Each number is 500 + 40 x the weight over the matrix's rms, rounded and kept within 0 to 999. Layers, rows and columns count from 0. Numbers have three digits each.

# layer 7 attention output (transposed), 320x320, rms 0.0481, rows 182-255, columns 0-39
450471490474487483452515454446532540499481570509494527487524441491524509535476462511494532462452519518531560507418527480
547518538460426513451548526465520464481446481505454482565469497477465437490494509453556568471501477546506482505472501502
402493503461456498489533503547524513459443563508484512489533530547498495423538529509534482464501479524525509494500527489
425573380498557545456578532525460483529568545507494504546471482472524513474457500487485575545530497546533506541553502502
584534590516569417476502471523565517534426580550500517481492546563475477580505464505522557519497508530482465442455518523
570443469566503477499497521453538528453524556580528444543468494577508526454502494510495477506464527475510538550557527483
547476462521492425560510538505527538496508490487426567571498455506480454508523460470436524494487466480484463473564488552
511494484503502559416509478510499497494457462513533474507521571539454518410444549479544497522519546530550489566474495533
489457497574492474550407450497471512458495484515543483444484538477482545570466517534486493514534513489492432562479508459
492495504496457538511449496462546579528484522471418471503485516519518552538470519482441543493519469449493465523522512540
570505493448497542454421512492450501557531428499499409507461461482495464495455545496481465469498474467493470456491502541
461494478493463508547464501515502521498481511486449500555571505415531537405538580459419525573510496538469442561520468444
426489455521521476541540549537493481497530440501520497463525536540533443465576501506518613467558529507491490476478487523
348517543478501475463540518564464470504536480563486545495503527498525497458534468534548590532541484541542499521493551533
478651505535552489514541468540494523471466518515493551471544553601503574505499471558558467470520600478481540480460478466
584525519539550445547484518506501473470499588486463541410539575484496444511443465498506498467507480432480479551458527584
553513498526555506497530465517514544515512592582466543550489493566588468485506509496507510470489519412468459535553548508
558527475485530512427399564559501470520509459498491449499537490500520513537413500511488500519556489464481481514541455537
491570512462489502498480483419512484460564502526518457427491451514420497445478474558439473503460543423517556479476582504
466515573533493461500525504449549466468480599505451605508488517515517504481529459499495514514505529482533523537431526487
508499438544530556515397471484565488430538507548546528504512487453562450491418528497469525481504562449489451453535508511
484481535547519529503569468498494509504475520524503540548511495522497504508510492464479494546528491494493509538513498460
557537467547519470447558517445471500539468524470497469495476496532472511535550467498497461553436523515524511504478505483
535545463528511508572414480575508445462460466514487487511488454506480508448467493469492515472468577444409492452464446471
497547492527530532517543495530541499509457570437549546510486512562413575501491462510505585459497532464516498532499506444
491390547528513484443559468476514527494562547541487434491520523486591516520518533513483466499450451521533490492514537487
433533548521479509425550507504541512529481526497520504497498548517511539493566441497528437523459491540482505556530528513
495530505496553547508538459544515460487514475519482536449526475502509530520376497575497587460556472508488472586515497524
433546575471534560401528498512572432517574441455532455471411591504488574523512544515528505432559526595518478477562540505
488517491454443572502452528485517429483524490509476389474478480434577454443467522559463490548460535463559444531534577550
410512502526535490442459516513529448512521488490540536521548481490528512522503516504543505554555487554559465503540435482
535559482480522489460543530506496503450499440410525471440551529443480538472390480477480524473506412516502508538499539554
401391508493514514515475483581452562496461505474448530522474487532475511480552548479489486557486437534454505494507459489
455516512557455477464572495543576506467479566464465550463509484563480502416467477482541533448587541553492553509471542573
532560518508509516476539457547475522475487503507543461479457534506423555531534484506535434410522474485416509484462489487
536505428546512526514507510506493546468461515538593496495585505455514517514464493528526430419452502420430514465515482550
592471465469491531438459478452495534521514521499513421492451431443497483495426492472470473455459471442481521486515539512
573504435530527477534486487492474523484471562531478496504493467564548492569464484490504557493477498412472519495495396492
460504505498507529417520485442463541505496585463498484469557591508498475576525464463518466478425543496527576518457513455
522555469529461419581494503482490495476519525484499495497524454458484488458466526493501453451520494451452519419453450518
514501491452485512463508471501537545479494434511508439519537515478485565479486504458461446487558480544525552506500509554
495502446468503411499453515535486483509522459469479497524428437483451551479498543504521498471540437512476462458508429523
596504536516519492521467518455460506523505556478470490518471532532483501508490553502447461524490469470405470499468505532
519550544547558436527515482516446513536546442496473484519524520531478503571513508558485512479540559476444547521469545555
437507479506473468503525481472500472571473428445502442462486482542494517454536469486523493514454489424554547526510455479
454465537473475486465551494531523472463537553494506515508459511493508567540477473482504528492508545510505481549546536492
513540495449548507442505428481503465503452497562568508527451483492549459561536487518508486504485587498530538517483459503
458501500475533553493510519531563514553515519516535578462429548515584512492495468528449529468525524557556524553463509489
535510443536545527425569442458482554487468557488519478536433554553444492475552536513544487402490526495474587557461536476
519505460516544478439552539502513468558440430468514567477530482519541501498548521433523421526509464479516538457504490494
492548487519479402517494494518400533533536466480476420536549496499453454476487494521549520462521477481447475482503462490
496491457558505496492516464567533455556469479533468495448479445480496491570478537521545449486520523527506522527492523504
479470511500432417501574452538471525451474467485533502532478569556483533492487466440486520450569485490526428522457544516
506521550517515436429503456445490459486583536458473483503481555538453465538506481528448560523452495509508424471469505521
545482499537513526505447505513507531501459536552475537456489457486501482455475512519503468504582517421405497556393487523
460497488454449606474488477550602503511409511499523449466462484486517523424493489467507484501490538475534482532557484482
446409537530500491478488492550472456465537492502534523541556495509442484540522521495523416538554533507427444461507490561
483499566490536438549447564468508551520591519502509486475514537582495485539534489497472531531435484531489514467508457474
517560392453524483473536507532475524535484428475468473504507510582527461408519482509467455467502484527555480436495495522
482521433527536541449492467483440497496488502541549518522574475484481527488461515549523516492446497582519471460477530521
516484510519465523525458510490491511499475516527471481451543508480505482494497559497522486430556482462475508488521499462
494492457523562483531520576543527434556590452506491556456520467522537455506470479500495507532434509496556506456531476496
443456561470484459482460450523558572493449533517512437512506550513576469489520494517508502484459486441486526550488480488
482534429487496528503453435432531541500527539515527456480483524531471478525521528443517481460450483515518510538510477459
515547502569556530566410504585499463502496389483553516526500476507498482537563499552571459538524534479481521451508483471
432529451542501508478496458492488504510455525469565522507369515517424524501536538510574453510519511508466543479473487546
520495504447500545476482471439465503472478517501485506551496529529562480523451487503462571516472492485550531499431534508
490549480516527530559472570507533457507491496523528548520515526450550465492463479548482476533449577511549518491478511509
554506434467457540505447548473517502498521440564463531519504462597482502507517535458495513537570557537532443444588519491
469532448446459502514585559523475488498481459464563538547509448478523555459511502488511477482540462482583511575459510428
569533491530514488567430509489527469453487467451480500467565527535495498456479482526489543472478513473456466484499507514
465477484492509558413499523496514540548494505518485575483473502534543462521478498534495525576452573544525573483515463499
534546472477530531495523507485493468473546512480463455504515542566398518463489454515491524455511519525485471491555496469
514503518474459460569500520584486413434524474472449523531537467480523526471456472519456559501498502472520430504543539568
# layer 7 attention value, 320x320, rms 0.0482, rows 183-255, columns 0-39
505500507541525540523501475485503501475555461478512500514498496397512522485459584525462523509571431485525507561536461465
506504478492525484516480451564509485514593480457562542522496496499533471506498521434480481507513483530471449521436449459
448510509512460404535491571458529509589398469461531540497481533523530373522479422537507518465531484487480453498469510524
537476501457520639487509446550564475441503447506504503513546504470427515483489579401407479464462447447474562417612548511
531450527491544512529482530530499540502570537546498491436489568461484484511508454500578502519556491514508517442447519481
533508508473524544489516447514457511524449459489543527465480504554488499515462481481548493540500601490559557556541489454
508475478503558498492461527552510548467514511524526465467507483475510468536539457565399517482515447499484554432501568450
454521493549481512493497567495503523483529492504436537468506473559496538501520488582440470512505447471487491469486536524
492451502520526556555503502529533454472500507481436529559463509528497549516533476423496484518460518537478597517460514536
584503470472528469515493511532500531465558499484494432494506499549469518457530461545530509501522593450459441497416528487
504445446442617507531462519451468566562480490524472483469485526479531551519431427449526512444596452528532524433462571600
449560463563569416500534452408515488509447533493467549480458536480511478491492562437544498466496487580561502525511425555
465505430517472480467492470522521469529513496494495504416488519404495490494419452523461468490526492527423458541547429515
483473465573505558470450426581557522609447464548509520473514517470520530497581524545566474455523521522557512517410460482
527500468541518556491440533494531522583572528505495445486515553468485471462478404469471506590504499497518475482539486436
512512516527549522529539446429521556593581498520531459477509492481492470483512432455572501460446529486517530487423421485
505445468420552538506463500603456464472547568549495434499478439519499532457524422399534533527476505474446447407415524421
477529443510473436476468584507405487457486468444456531503486455531524504477504548583542461571561594523553515524528412531
538528509546486519515503493442510487510584472485571541449499481445558487494551451545507483545505490580472567477508480456
419489498524472608493474520432445423525526505440474559590492524496537450461575509419482508556505518475519524561561474500
510542539577531458507524498442508374471500483563526486568487484504501474567492472499468492532465445542463496449521429432
461506571551432456543494524505521514557491429566534527541499516495494515508487533513474507518511478519531452447550465452
456495476574476549479506484515596517606492385531441514529499510500481453448529534511563473572547532478500582522511556562
501501531482522553452540505525496530614480492562503528457545484459481503528531507461549518488468566494521458523504528496
468502497483535445487486424500534458411478521471568512435489502558526528512500589465444540492526443493558524460457491486
511544548530516508527529526589488564502526506468521610387516520479571523501437487574418465476549493531500538484526419490
513514462527489531488453538534529495478542560474486453491512475549449447517453599567437521448526476552419463471498520502
577483477520430503472513482554518503500506589497559425382494541591445506561433526496479488498507499476459510466581507413
600529424531500513473446495547399500394526560411422488415477556520551444495410549534353498572506486515519480532526460469
498534464525538497474517558544503480517543525571499485453450570460534434531486452553473489488531471579475553500499516494
515460442510505447513478544551408477474458561428514513519474431541572543488428527530440426462533451490481388384507568449
388398483390534532524524417514543444455407471530496419386537534477524580544448417466513553495435437427498489485435541540
459565501525484464510524521494580520439514537423522454554483537574547483505562465475433549464350501521525536497543465489
565385472487502491485548509514518501567444524567480465549448483512516518536543541428626479454460424513611437455548441495
505430521534518562515507577517562483585437524499451482483499443526522522466518482540541522525505525528565592596499443523
535476481489543516508539541540474499493532538455495402531510422606522523479514504493513558514529535463527507518489531498
496509455619544475485454536389546494598422446552459395524461549547432439464577408522481543500398529515529483568461434543
542506463494478571465473513522490567578516539449492560515511466525535494535485494414607442443509465512481499378519434497
491518498476419512507523542529546474550482477500531534539472506516477490475559583570555483561477567448545534542506460463
561539435533556424493471504580499490437498481419557498642482414567612477499552482484435566459586545575513508441503468467
430436491480441440503511535525577547483482511502522528447553551466416519434568557523427484483448418450524461570467568473
494489518468480494486538546505515503468485446512434497473498488541542505473492561485501481491464392444542469526542512446
533487567520480480492477511491555459536498530476534480511481523552528517534480507580526466536495493489505460532543419492
554541543635503512502499579492480531535513510546505520482552453498469479523498553482479514540445558505478392461535475469
490482524521541476517512536480492521502497497516511514450555412518565477538523561450518492496473497509499502566511471519
572510508559495442475497480432514489487574499456510483490503527448555519476505446555444508538489478480447466477498467491
468484475466434460516477482523488474464536481505502553518519437493557516505472503483453490522514505481474526548537517453
593457509475540466509507560525521477468510512439505503581513457518515479463516526521494487465538474495559514563547515477
510548581564449442514502512547529482471543515388483515542482464492483483501527471472530490433439495522485547502498442516
488496510488522533503488515477461471567430479459535532569519478508413493470475494510580494500498476471497542487522588530
539470542473568515501462488417536582476470501516506513542475518479431478499447485509556507556528534526526446522603486481
497488473479443515504472534508522482536478503432550537491484481525574482525554517537434442510368475488489542538606563483
490453526477417472468529506469485499485438548536502454481502468517498488498492519471527474487537408466490577480545518559
508481508459519522504474515425536473511559457440473517489472524427516551456459472496445454468542508502504544569575506439
562513476486541537520446519482498504461547465578556467521511484479469546513538407527468529514457574499504493457487454508
497560511407449514460497516495534422455517463470482511421466528467506548524537486453479516567494450570532553483451466501
447461424463503447488549495538478508477513547495496489560501570561433525506543574544496542499511438536436435498483524558
545440505524418464489476493536491457536465463513524437476498488515467488465443477510537496479444456489477580435549535484
507510519475499527494487463453471566591492492482527534452513582567510536461498513487421453443530528521475574460422437535
508527486444440512514514496526509502450547483417525481512457539462549539524417432557498522558486511460514523483527593463
533516579651515503528494429560486483552548469507495493569518534491432438499463468425474453548537470512422471536538507551
504473518515539580509481514439567467558515465498451532523470451514505550481514487546427490557510584453481363491526497491
542524524489520519511541585528527520488571557508510537472506524520471504491446485536515564482541499476518456445520555538
528533535546483486517521464566455488544512483521485441456499508509515597439504495516478513482454491530464399537548601528
520494494495486473515452551587521478465536517450494513489456480417516526473496400557459488385501409488556484511465487537
457511480528526479481506540507522559564450511544540467454475497550530394532529556441537513385483538510469500423410541460
487509469522517488522499494522496521520528503533529464542514506527451495487530491559497469478524517511483495460439476525
514518484522487432485497387523470537448483481528538476352522505528510518463434511496578460407429494529469595439481565507
503447509545461461511519496532423488515553485457472519490486534483502562489465579554566489459487620546474495503480467493
487473457511508471502524440527481537520491490525530512534507474494497476487555581501516514522513499520498450492451522488
503486497545518470550484483534484514517535478574477462519481524510547438544471511511509472499521539525437480515440499457
519457511502527506504532547508493507519451554493556489485508508581485506489543540497485537522544505481512535469547497558
456472487490483466478520406466513509520498449497465442436523539429411450537522548441585449524468493482464515536490490463
# layer 7 attention query, 320x320, rms 0.0616, rows 192-285, columns 0-39
430376569546572521407486545491399502512505437589443435561652430510477455655446532483499429524493536438572512444493562589
547592438452477547593482483515535466498538540515498546467403536481536575397535473488517590476514512564450447536454496444
497429516570542460460494518501457481516497445590488433535610422511494418541459523484491442511500506470550516475480507549
514489517483485508500485513509512471471508517541485517508502464523515531470506482496505525529487542505522498495502531514
543452519499512490481448512488490499529511474490511437588548487500508453518481535533506478469523451482544517515532527538
486509483461455507528512507478506496442465504509483552455501492522517558463501513508524522502530544532534534463494528535
478510465471505503457522526447456530478477488560471488486544489494448497494524494479502484484533465498492523480572547512
483522484498494476478516485512529457530450528497488565507476500484485487453554508522506518527495462524505494456488542522
526521514469481485517472479530570494463488508508541524507438550461580502479503466492459523547481538515521511460489470465
505498505464489488489498513553502526487505553504522491518570466494506509532465489505493482465474449513508536527497491501
531472517488515478421582550482511503544486418521479503542578514532459434527445500528470497506517513429570491449523493538
496521493432458476505503496522525443463509508480431495506506530515475502489546497507473485537450487513500531516483555456
466530481476483542549535483443562465458536487513531542457501506540477481548465430507489545538547493529466494543540555474
531492496484488530450499450530499492512511520535471449480486523520522503426464513443555482599475465492494510522386486467
492493533511485566485484471459489508550461489476567512523519540536540457494486457538498546511534513488473486486451502518
540519528532526515538495509447549511532501548462568521492472457498537520466510493488537538511534517526444482484443416498
433448557501533489447560491538481514571527427511450474546560489519556447553456514505509400494545493467523504519482576603
473486537504470487524485473483465510466480515526523493461477494525513501542496468498538471504483525467501488490496512513
496463557539450486450465456556524561516464522491524491484501497486472506486498565564533438509473502499552536547503477459
541548489525562523504503517520505495543460509535523499538490505506457452508470476516388432519571457478449484569569483480
461449549538516503358544539499407545539462434549477452528568517563467453610469531506431415513513514474568512484571486572
493499535484522520504476473517498529518495485523515525498539491435477524520516525483489520499455476497497493449472504484
386372648550603460254638406531357622539543443489421434478645440464421447665382558462466389531490523367595539499572577604
438483545510517479425508483531455523477461459553479538473526444471491496531454556525512483521523551485526543488493484555
541538482503513463543469542509542511474493534503478551545474535494512515507555524524534481499548477449467463585495537505
503544523497500495471555504493504502555590445472460460501515423465498514487501559534481532543513487527547514480524569491
478522486557500480504520495509609528521543529437533419525560529475491614458511518501534511496453542448535468482494451468
562479452443385503503526491524533534487550458473427573486498539531585506527498529434503488536460536527509527573425505469
542524439451484529488478505516469508481532551495483587454465482424453508408531499469535511498563432498485458505494485497
526552453563576473558518510561455535513526452541560484502455479471459446469520567541537494450488511544520472504518566456
435514499482538440455545559484468478582619528471481457483536462524551505492432507524466506537520513513463498463462491513
532501476434463454539528527489546513543568466524523430507560495462532509476475474450505493433450483513489525531532484448
484511453408512500437521491496422542520508489497496497524583489498478525547534487470512486447540469503573513537439493493
528512555496493444504498481561525389531497559506444526569525597472472498529490533494459512459531548463499491518461553521
491446558555456422518473478533555490471521497559451481560540525436459458502454573541443510541529552510507517507550456448
472474426542517559505495455518506571522435461540533467485487519548513442494476508504544502561507484573497483516514482474
513449433497490579564484426459499532493517468545519468462410481497536498489483461476466516539470475539479522499533458525
536479498451539526477522516503446539533484484467499459506551515611427460514515477524519457432546445469527446502503478488
484484502513558477472499474566534487527445528547497533483536522476490483506494537485510483498432574490496515517530510506
501499502553487551584469470463537430512455520505573544442385485491511514461545473486520483586412492527469515537473505477
469471523478427581532501575477497434471556525510536572504493483487562508444466512510547432538437444548529477513537504402
487487574499465549532492517447458582525511505491528543498478427477613528490524491500467459511499501503471532457448511463
525549432507481471513444451522551495502473504410512510550397520466556550464520473437465506582481593562496473586523434505
486500549563461467564538527438510488532514534495490485486452505570402488503521495478554474497475502525459514490498430485
448491437493441584514473494483553474515497473522483519482488491502580512447511498532484485497410479526587509560531533434
530536473547500580566438457499543502497458499506500539523415472425602542455524455494495470523438544560480487532538509467
504494470503488523471475496529534486496496490564514491492478517474538550460555474520472522533454511541501451502498525505
529578472514453535548444478439574450539498510462496531511445457533591499424545510490457519529534546506489548545594473498
494585560510504482525488468456531457492458493560533505504509512528511502529456497527469491527439560541455503445535453486
539420454442518516504501521549471512464553536426536451417453499498423537502456443490485480468510461468486461474404532546
523461444509523544510450468533470492435424528518541535465447504548454465483528422553518505486498522513471508535498521510
456474566523479496489580556489525586534563481477439480418521475475427506485474466539494487523480524522478467461551469505
508553517547541512521432446444502475523439555442515418500492511529527479547537490541462455484451459464525549555552535529
435500627502571457452602530551437518512565511464445484549541490530422526560490567477503459419519553517542486502441505577
544545482557575447534507500497492566495539487514510473524464541548483543490538447546448567481551579510429506481475452511
393452598452523461387540513518430485536514492484432464586530549520476498587468580482514448488474460414526463494567551573
498507536572599490492518468443537506558500524501529579483533515488487483575521480492543537465530574546406528455468449521
510554481486443460507508489542485498481525507484474415590528506555543516438522591502466494566458493478596505559544489497
497465503467446465455461530507471453409438490582445452424512475510482448509535544499494447504517373431516497494482520524
517502524459542484499512535452481447425403475458541484496500502572464488523564555596489457546474473502423451439497465531
464545462475505550486547472479466454515566440535508525494466500478537549509447477407501459618440506583523572523518550502
525574462563615504539505497510486538531496432579503510554488575479559508488494474509503550531519565509537541581482401507
436441472570453560515545550425443485500535494520524568481580499480544494552509506509480425547462533483509477555515438540
509524538602595529530448514476556492537462455521471487602466477504500517459514473440469557456444509490500453539472536467
502459501483490494474483531506426487502489497451459532498502525498506489513496485502476533547524509483512483470507497504
425466432500471490463516513479416467515457505503470437456582471505540413515562512470502488559550511490514439461492504438
550551520529532475543450453504549545531524522508513541494479542481542553466499481474487535433456490510506545516490462530
508492486472540521490521503475495528463473472485475481508484510484452542527456493525463512496467522489516479491508518524
526519499475509512528477512508533517501548509479501493505487499495553511456457506500489501431478490496518565521482530552
513494518504549503496461518515520523495504511522486511521508569480454467532451541485563505488467483516479500498454483508
503510463543458505491453470519485407483513531544508488510469475550505557486518429500452514530526539523463477505486492483
477517531494505557529511447502495518494515482504512517542538529468514506502439558520479518458515499503564534534466537533
441465463450476494463564474518525537482531485501523480491538487505529520491456523527594507500484505476524467481465489427
490568559505490537518471478527547522473503546505501527506501512483503481475509538496484504456518473537481442495536459480
509543516429495514490484447484521513490557541490503504509453504473511458499488471512416469485506479528536503507514549491
582497482482533501491496527501432536474494457477492542496424515481455479530484541493496471534499480446503455517517525471
515438474455471462467559580478434530479489448513511537507514476502473512543505500528497483542446541512563521515552489465
480491448458496509471552530544453493491476461558506434468533536509425510531511521491566480511475504484499451469532529464
410496494527496567453550467538490479522488544447521571477547483574515434508502541482554431451480442483494412550522441451
514487526400535503486481502555495476489523490462439444437418502438429512500477458547539521503391459481458527477521562560
469520413467520576472504509572443431465437521477558480463511491587490455556496561513558471546502526506520485534551514520
532483517501529531486511470440476490465487507534499522534526470463518454561458526541469480483525496544459504497550463505
506513528494542469476554488505478536437509509529490534591529447469500500523469533427423487518442503549539503528553534472
502446532477463556486582570505489548421507409489525417461454498453551530542412472483478395507559541492404586354482548471
526437461551514563433497475515599511428543447442574534624575442406633454462440570470462575448402507568579559572464528447
476477511540527512456561424519476511492486439514493556603545435574538478532511557505493536492476513404552554521487479497
425558524486489528492509547485439501433488474516437475492495549457447507540432434394540444518482490579402545556447563422
522501630501450414489495565418562544475586558547356548561496549522484577496581497446361492470564569465388465538517433473
450393503498496566507481611487569487591489482487501486430436587370510429543449406469489510551503370521420479536683477489
594584481445419429585486489478516456428504562574610510557468457566556474461490467462500497554434636552530542489518524510
484474646451453543470465490520493500552529568521460300509531477487388500507440506582518480437492448452419475446467514607
442541491495500554490517542497594452368489515506597407555523537582599445424521612544443516452478456509532579494513421500
541489430532461571535524491592581636405540482445468578566508451465503498461532559475445544480501496548519494576465552480
507387483590419522488550530343530567506522530506627569535464461530608485480521414341503576529590486583523437386524426498
# layer 7 attention key, 320x320, rms 0.0617, rows 192-284, columns 0-39
384389597521511452328637481495429539542482440490448469526636490475487439607453547481461385509469510425552530456513480597
475458532532516504439512489496456510488498494494479442497564499483483489537458516481490465479497478491532527500502520527
415454574500504501384622492505464522494502461444446506523583534478475455588484536466472424523473496436504506465483499551
468448529493522468461488485518461504534488491483494502528587477504476467543479489487480463507520462477544532481498535514
455447518550489505430551523502496495528497467499465545495584514485501426524479514459493444503500564481473514485485454565
505555436498487450504436541462520490553485520469496561549582530559446461477555501510495520463467459476562540517536512485
452477532521465453489496507474491501524461476497541542547499507508524520473508498535466462481476490496523524498429519527
495514535489517470534459563481525561402516522476532490496485501571487493462569480534583512475510469531475521526487516474
544473457486470505538441465502513471482497507502553466475471511483474500458515499540565494501503465494469459488483524468
492454523518493532395599466499498467471514517490494506522527463494486471577466521488515438553509533461470528473523502564
437478520476518468450550480531442517517494502471462503489532515517511467536497558464509494507496525478522521490523485532
555506481538487503614442571483549529496548571469579513494427464507438547422571488522560568391510503534462477499472528478
474574500489492475529478486483558543516485534496487485472482478468528503466518519503496523483492482492528469508497466486
475450506494614524474578454526451551569531477585498482455612512440444404544468483466538383525533504452533484525513471532
529578498495487429657459472452603460465489509513485504487450503501509546464529520511502599476449468535545444499518515455
549514494489520526476456493501490472487504537517504495475478522424456492468478495448501476472540451509580528485492501500
494512520515487519493505482482496500505494515497479519513468529486481502503489501500500494499465516485485506489480518526
514567435445508482655395497505563473450520495479525527442343484466503595376559471526524614553568452570460493556465519427
531473534514454500549537485500417534522492450460509501499471467478556502498504528490472522437524601474470424492532506508
509489510543521502517551458470471469497450526444503550490479578551522455479574603521511544545512516485470484487491506477
530516481489501512511493521516510490489490520457483507503468495530479518474483491489522493520512498496480507485490508478
592618384479474551708359547507623437413481515524583553447333458538511651321556431529553719445522481644423455540541509413
523510480479491490498502506502522489488515500523507509500480506499521528500527491511506506484502488501515483511504485475
615603412470466515745317502521592434455517553510595504458302520530516551327594396537516642521532478570445432533485509343
401486532506523500450582497513479508502512436488438516518522499532546462578487467468483495515465495467510502468537465503
504546492485447495510433519533509554541472454505527509540519521531510486458513475511487555468544536514488507446464468534
511514464475522475511468482527420534484569482508490516544494539496486502478421529461523522517487519555441454481523484444
490485545538547529560531578455527462483434496470561438490546470488464462492407454480447488453596456552558485526511440452
438468617500482446440555446512495438509487499525447459453497508541545515554543488450498518462485547479451534505517456526
464466591549463516383452488515486509479484536447462501563552493463574495510522532532512468461432487471503475473513566508
522530494493501476595504461534497489494497474521528542459444491461484529476496558527494499556528520545494498546449415498
518566470497552509494489439533468505508459547459499509523535508529508512487432570478536524599560516535490457468533491477
487523513520505491496504523527487509516503496565533474502509567478509465530489545553495453440540517500450509532455493524
444552533483517535485584479477503533443457487510481512443514543445441515559427562424488452524513463527456548534523463526
467556503498468535468513565529459504487479518474460537534496450503502483500548443478481491503507484504557531538502507449
535488441504479461531453529454527456496472449509530488557518541483478414486495497497504483482462526421559495538573534523
544502489548545460560428543434539469535513457525550493529503489477512511445481481559536548475499530503490464549522500497
421491529477512530458462466470513566586553447471532487509509546498547485512455503475502458518484512463510507492494468518
459477546499527479494534537488499483475481491528472463539491485511472507509486508452495547516485482487571518536508499524
542518490515509407576466486543497481502514497531536475551458482546479523446521534579514560456534570536428471446457529518
523469468494512450541455533564486491475473544525467502488484506512479511451488484545502544463543511539458465512451529468
499530519520516510507438534501543469487545536483524462533485473457495456474534509486507517503469497483529520509496483463
494538519507511488572455516484594474489495504519499468539475474559464516475505503520492529467490516488468511482481545465
458519453519496606481473521550483474422463479440485539405547537468489449506434500437518436551534473550499487512471431442
553478533540532411576448450481596482520515556491504476609444546545489481450532472585464543487532494516446526505473590523
514531486496475466557471469477588453525474520490501533535494539490506510524513504512503548483504491526475562508496476443
535489547514545463578441504469566493515533490447497471515431506531475520462498533569514570479445474489486478452486556549
499478487521484493548465490531483477462423532497515561511497536434496524468506509524522558540491518521492493523497515478
497491436475466542467511480483414475466478502535587466482562442581555490498531483484532433477478511437485492441510544492
508507547536471539476467446506568489558552468568433429538494575491469472537469489464432492516501475486455484484556543504
488517574507527490535447447518525485495496529493454539518517528463469491523485490493534526516521463497477524458485455478
480505464520520532440521500501413510527518463473495397523508438538594494527469527513500481512450472534513485521479505511
328433447457481551373664462489456530527486362577448452487593487408508444604454484405553385448544528417515561541529498507
501441441479469551462538542465447514503495469520495477455530443521479508499494472472496435522519485507537487480541492462
502456492535488599358582519512362546515503486534433498489558496486499483711388522454469444513498558446468479451514536624
487509469486502540478501534512476491508534491504511484505523443510486517504494493503543464483513495496513494531486497481
518493517493517523527526513441469527531530484526568511453518438507561495510529484483541439504498554523483484479523509499
501485432533508468537541492570498504466445530469520519504481579511493517449448509555447559539515479454436440532487542494
511454480484495487607470518498550519511483523428472465514497577536495508467483508565495553558493481520517460537484499503
509477421494492460536529512433478574517504515595518499459548521532467484503488479427511503476503493514487499456474507504
485526528537556577450449538486539527588504454445514431493516488473466525466523531550485551435462461440552525522464509551
468574503504507596466529551537481492515484557475473526520484455505468526549532544499517480459494500431466473465469532442
501479510430457499501541518489482535516538516503498462518489516488395521484555517404551472460527466508532566445480478529
491450475476475524505507500456495475518461520461551568429552418482558514522451500503529483556533518464537512497492503376
510529501473455466508519409475566498504569518504552564473483563482470485437461469516503532485412542551545472526539554510
515525520491475506531573545492532548518494499458509554503465487453531475499525507508523475496481494494515501485448477475
490480466459562486512393423483503467488491501493521481469534487489469513526486502518520494458509582535519495519585580506
503523528490491480520477481520507502500547545481504497522520489500537456489529461542446495480462585507495542491446514514
507454475482505514507480388551506461468464515513483510517512529478469489520484502540483498510512557532524482479534518461
511527500528451511502484467480502459489486489525549494517472478545539479510484433478454505489458515491531489454501475536
558492494517544483521445471532501535502509525519465492481516524469415506514561514548615479499476543488476501562510516464
509496455484529463471493486517491506502489506494545484450493529502529480527515506480504524490484454544494507461520493548
472443494516538427484543483533514511559487471494500525498494511474528476524462517487494473538515448465516503449516490532
502506529479544509556522458513496461498479535530467497575475500474477562458505523525536556488473547544522518593593523473
450470522475497470495478495498488519489519527555515562466525507488508468538478480511500550524487470592452474504524529535
533452423477561510501507529483492546550541447464525481515509463530496474443456522496471477510503469510531517550498493533
477471458557487502467464496494496491538497406512513480561450477537489440538486459462444457558509407473492525475474458561
503484518517535518454542502510503498514527492509444431511503469552489504518491506446498534523474509466525489507451439457
500447526453506466481489506556456533489449442511562479499482473521541426510501478440487506475494412455500486493500508572
561468512494510516482470510514476480529503528461587473494503532539393465451536530477484447519518419459487494566472459451
478499411482417504482478512514485462510483510507472522473527533537516448465506555477491526574480515479520551504411482480
496441463428460585438543542556462438506419486533543468408506561486490501554482461409557489488481451530496566466430432524
514479501533492388432398459426478546505516447513503464538559498556457542484525508496519514537494468407560500467473476495
561503606484519597397601472545519472491456452510570421542558476520533471522424461460506489510468476523489499523500456524
455478452511492461495569542527483519545510478463492534477527489491496456531483501521454471365496496478534499492510571461
459476559493483458421532433394491519456518428501533427549485480587512470529465507516506432503507518394541553444447466499
450494420474532520428564496463499492511524515507482481486493593459535428482487520452482399514420539535457581451406513472
463488559512516493440454515470543485542499480520513540518516506512521533550440477465436441390438569504473511436526484486
488422478497500563585570560473529450504527446487513450463411612501367486515540446585503479445486495587477475508519483469
542525512537482524584509517521519460489477531518563488536467514499546396497494461504483546468449455489545491525519568485
513511522438517509499498586458507488483527478506494404485536420463526623509547426504499525542455389508506498479514516497
404459433503460471582513472450474473423475604494565444551502565480485478491552502493538508495432513567468600497440474452
477493553540431541509464533593503549444492431495492501536600378469503450508507565554484507490520552499545496543506557469